Part of a small language model's weights.
Size: 9 layers, width 224, 7 heads of 32, MLP 896 squared ReLU, vocabulary 1008, 5.48M parameters.
Architecture: LayerNorm before each block, rotary positions, no biases in attention or MLP, embeddings untied during training, normalized queries and keys, local attention windows, capped logits.
Each number is 50 + 15 x the weight over its row's rms, rounded and kept within 0 to 99. Layers, rows and columns count from 0. The size before them is the row's rms in percent of the matrix's.

# layer 5 MLP down, 224x896, rms 0.0632, rows 214-223, columns 832-895
101:61 68 55 59 63 71 49 32 66 64 33 47 25 61 49 59 27 28 42 56 22 62 46 61 26 77 80 46 55 45 34 74 87 52 49 68 64 65 37 47 43 42 45 55 51 45 42 54 42 46 45 67 57 70 28 61 67 69 75 47 38 52 48 56
100:44 51 42 29 50 70 44 57 54 72 56 35 34 69 32 76 52 89 67 48 48 32 70 72 30 45 29 44 69 52 55 72 74 55 65 58 53 73 19 27 23 65 28 35 36 34 42 62 05 44 59 52 59 54 44 57 18 37 57 48 49 40 36 71
098:62 51 54 67 52 38 49 55 13 40 44 25 73 26 19 54 61 17 71 85 51 50 45 23 33 70 25 40 44 71 48 53 80 44 22 59 38 62 37 40 51 63 19 43 57 56 36 51 59 61 57 38 71 43 52 34 43 52 42 57 19 27 48 37
118:47 68 50 55 38 36 60 53 45 40 49 54 53 55 37 35 66 31 57 59 61 50 37 48 54 42 62 52 26 70 28 49 24 63 38 65 41 74 37 45 24 29 61 60 64 72 55 59 61 49 61 76 74 44 51 25 49 50 72 55 38 61 66 56
092:51 52 79 66 49 62 74 58 35 66 67 15 35 51 81 72 55 30 75 34 25 54 25 62 42 36 38 50 59 63 32 40 34 69 31 35 46 38 45 33 48 48 57 39 50 61 48 12 70 49 68 68 37 63 06 50 48 74 63 63 61 26 34 53
102:37 51 73 40 53 51 38 48 39 61 37 73 25 46 24 23 61 45 45 64 42 43 35 19 36 74 52 56 24 21 62 52 49 17 57 19 45 30 46 33 50 44 30 64 21 61 44 33 46 52 66 49 48 37 36 58 57 55 25 43 36 66 39 50
105:69 21 51 59 72 84 28 71 40 35 74 39 22 56 51 61 50 87 34 39 31 39 56 49 29 34 68 54 22 73 61 42 42 48 73 58 34 58 48 37 56 56 54 61 40 51 60 46 58 46 34 60 69 67 54 50 50 34 50 28 19 62 38 46
092:52 60 74 27 36 65 65 51 38 39 36 63 24 66 48 46 53 62 23 44 47 27 67 68 40 47 51 47 55 60 58 76 43 47 48 49 57 57 62 45 70 70 49 38 36 41 47 33 44 63 32 11 41 57 75 52 48 32 82 50 44 39 51 32
106:62 55 60 51 26 51 52 39 53 48 59 47 56 37 45 56 45 60 50 54 39 36 41 43 43 66 58 56 59 36 85 26 65 37 75 56 52 47 48 63 55 61 43 40 56 44 43 47 54 43 53 59 63 57 28 50 57 36 46 52 49 28 43 47
096:42 53 30 47 68 71 57 37 34 32 67 48 66 63 36 58 34 35 65 27 34 68 69 67 71 20 60 57 65 77 61 81 58 57 80 42 54 50 72 30 53 48 50 31 47 17 61 60 50 46 42 27 36 54 36 57 67 54 46 42 43 87 26 55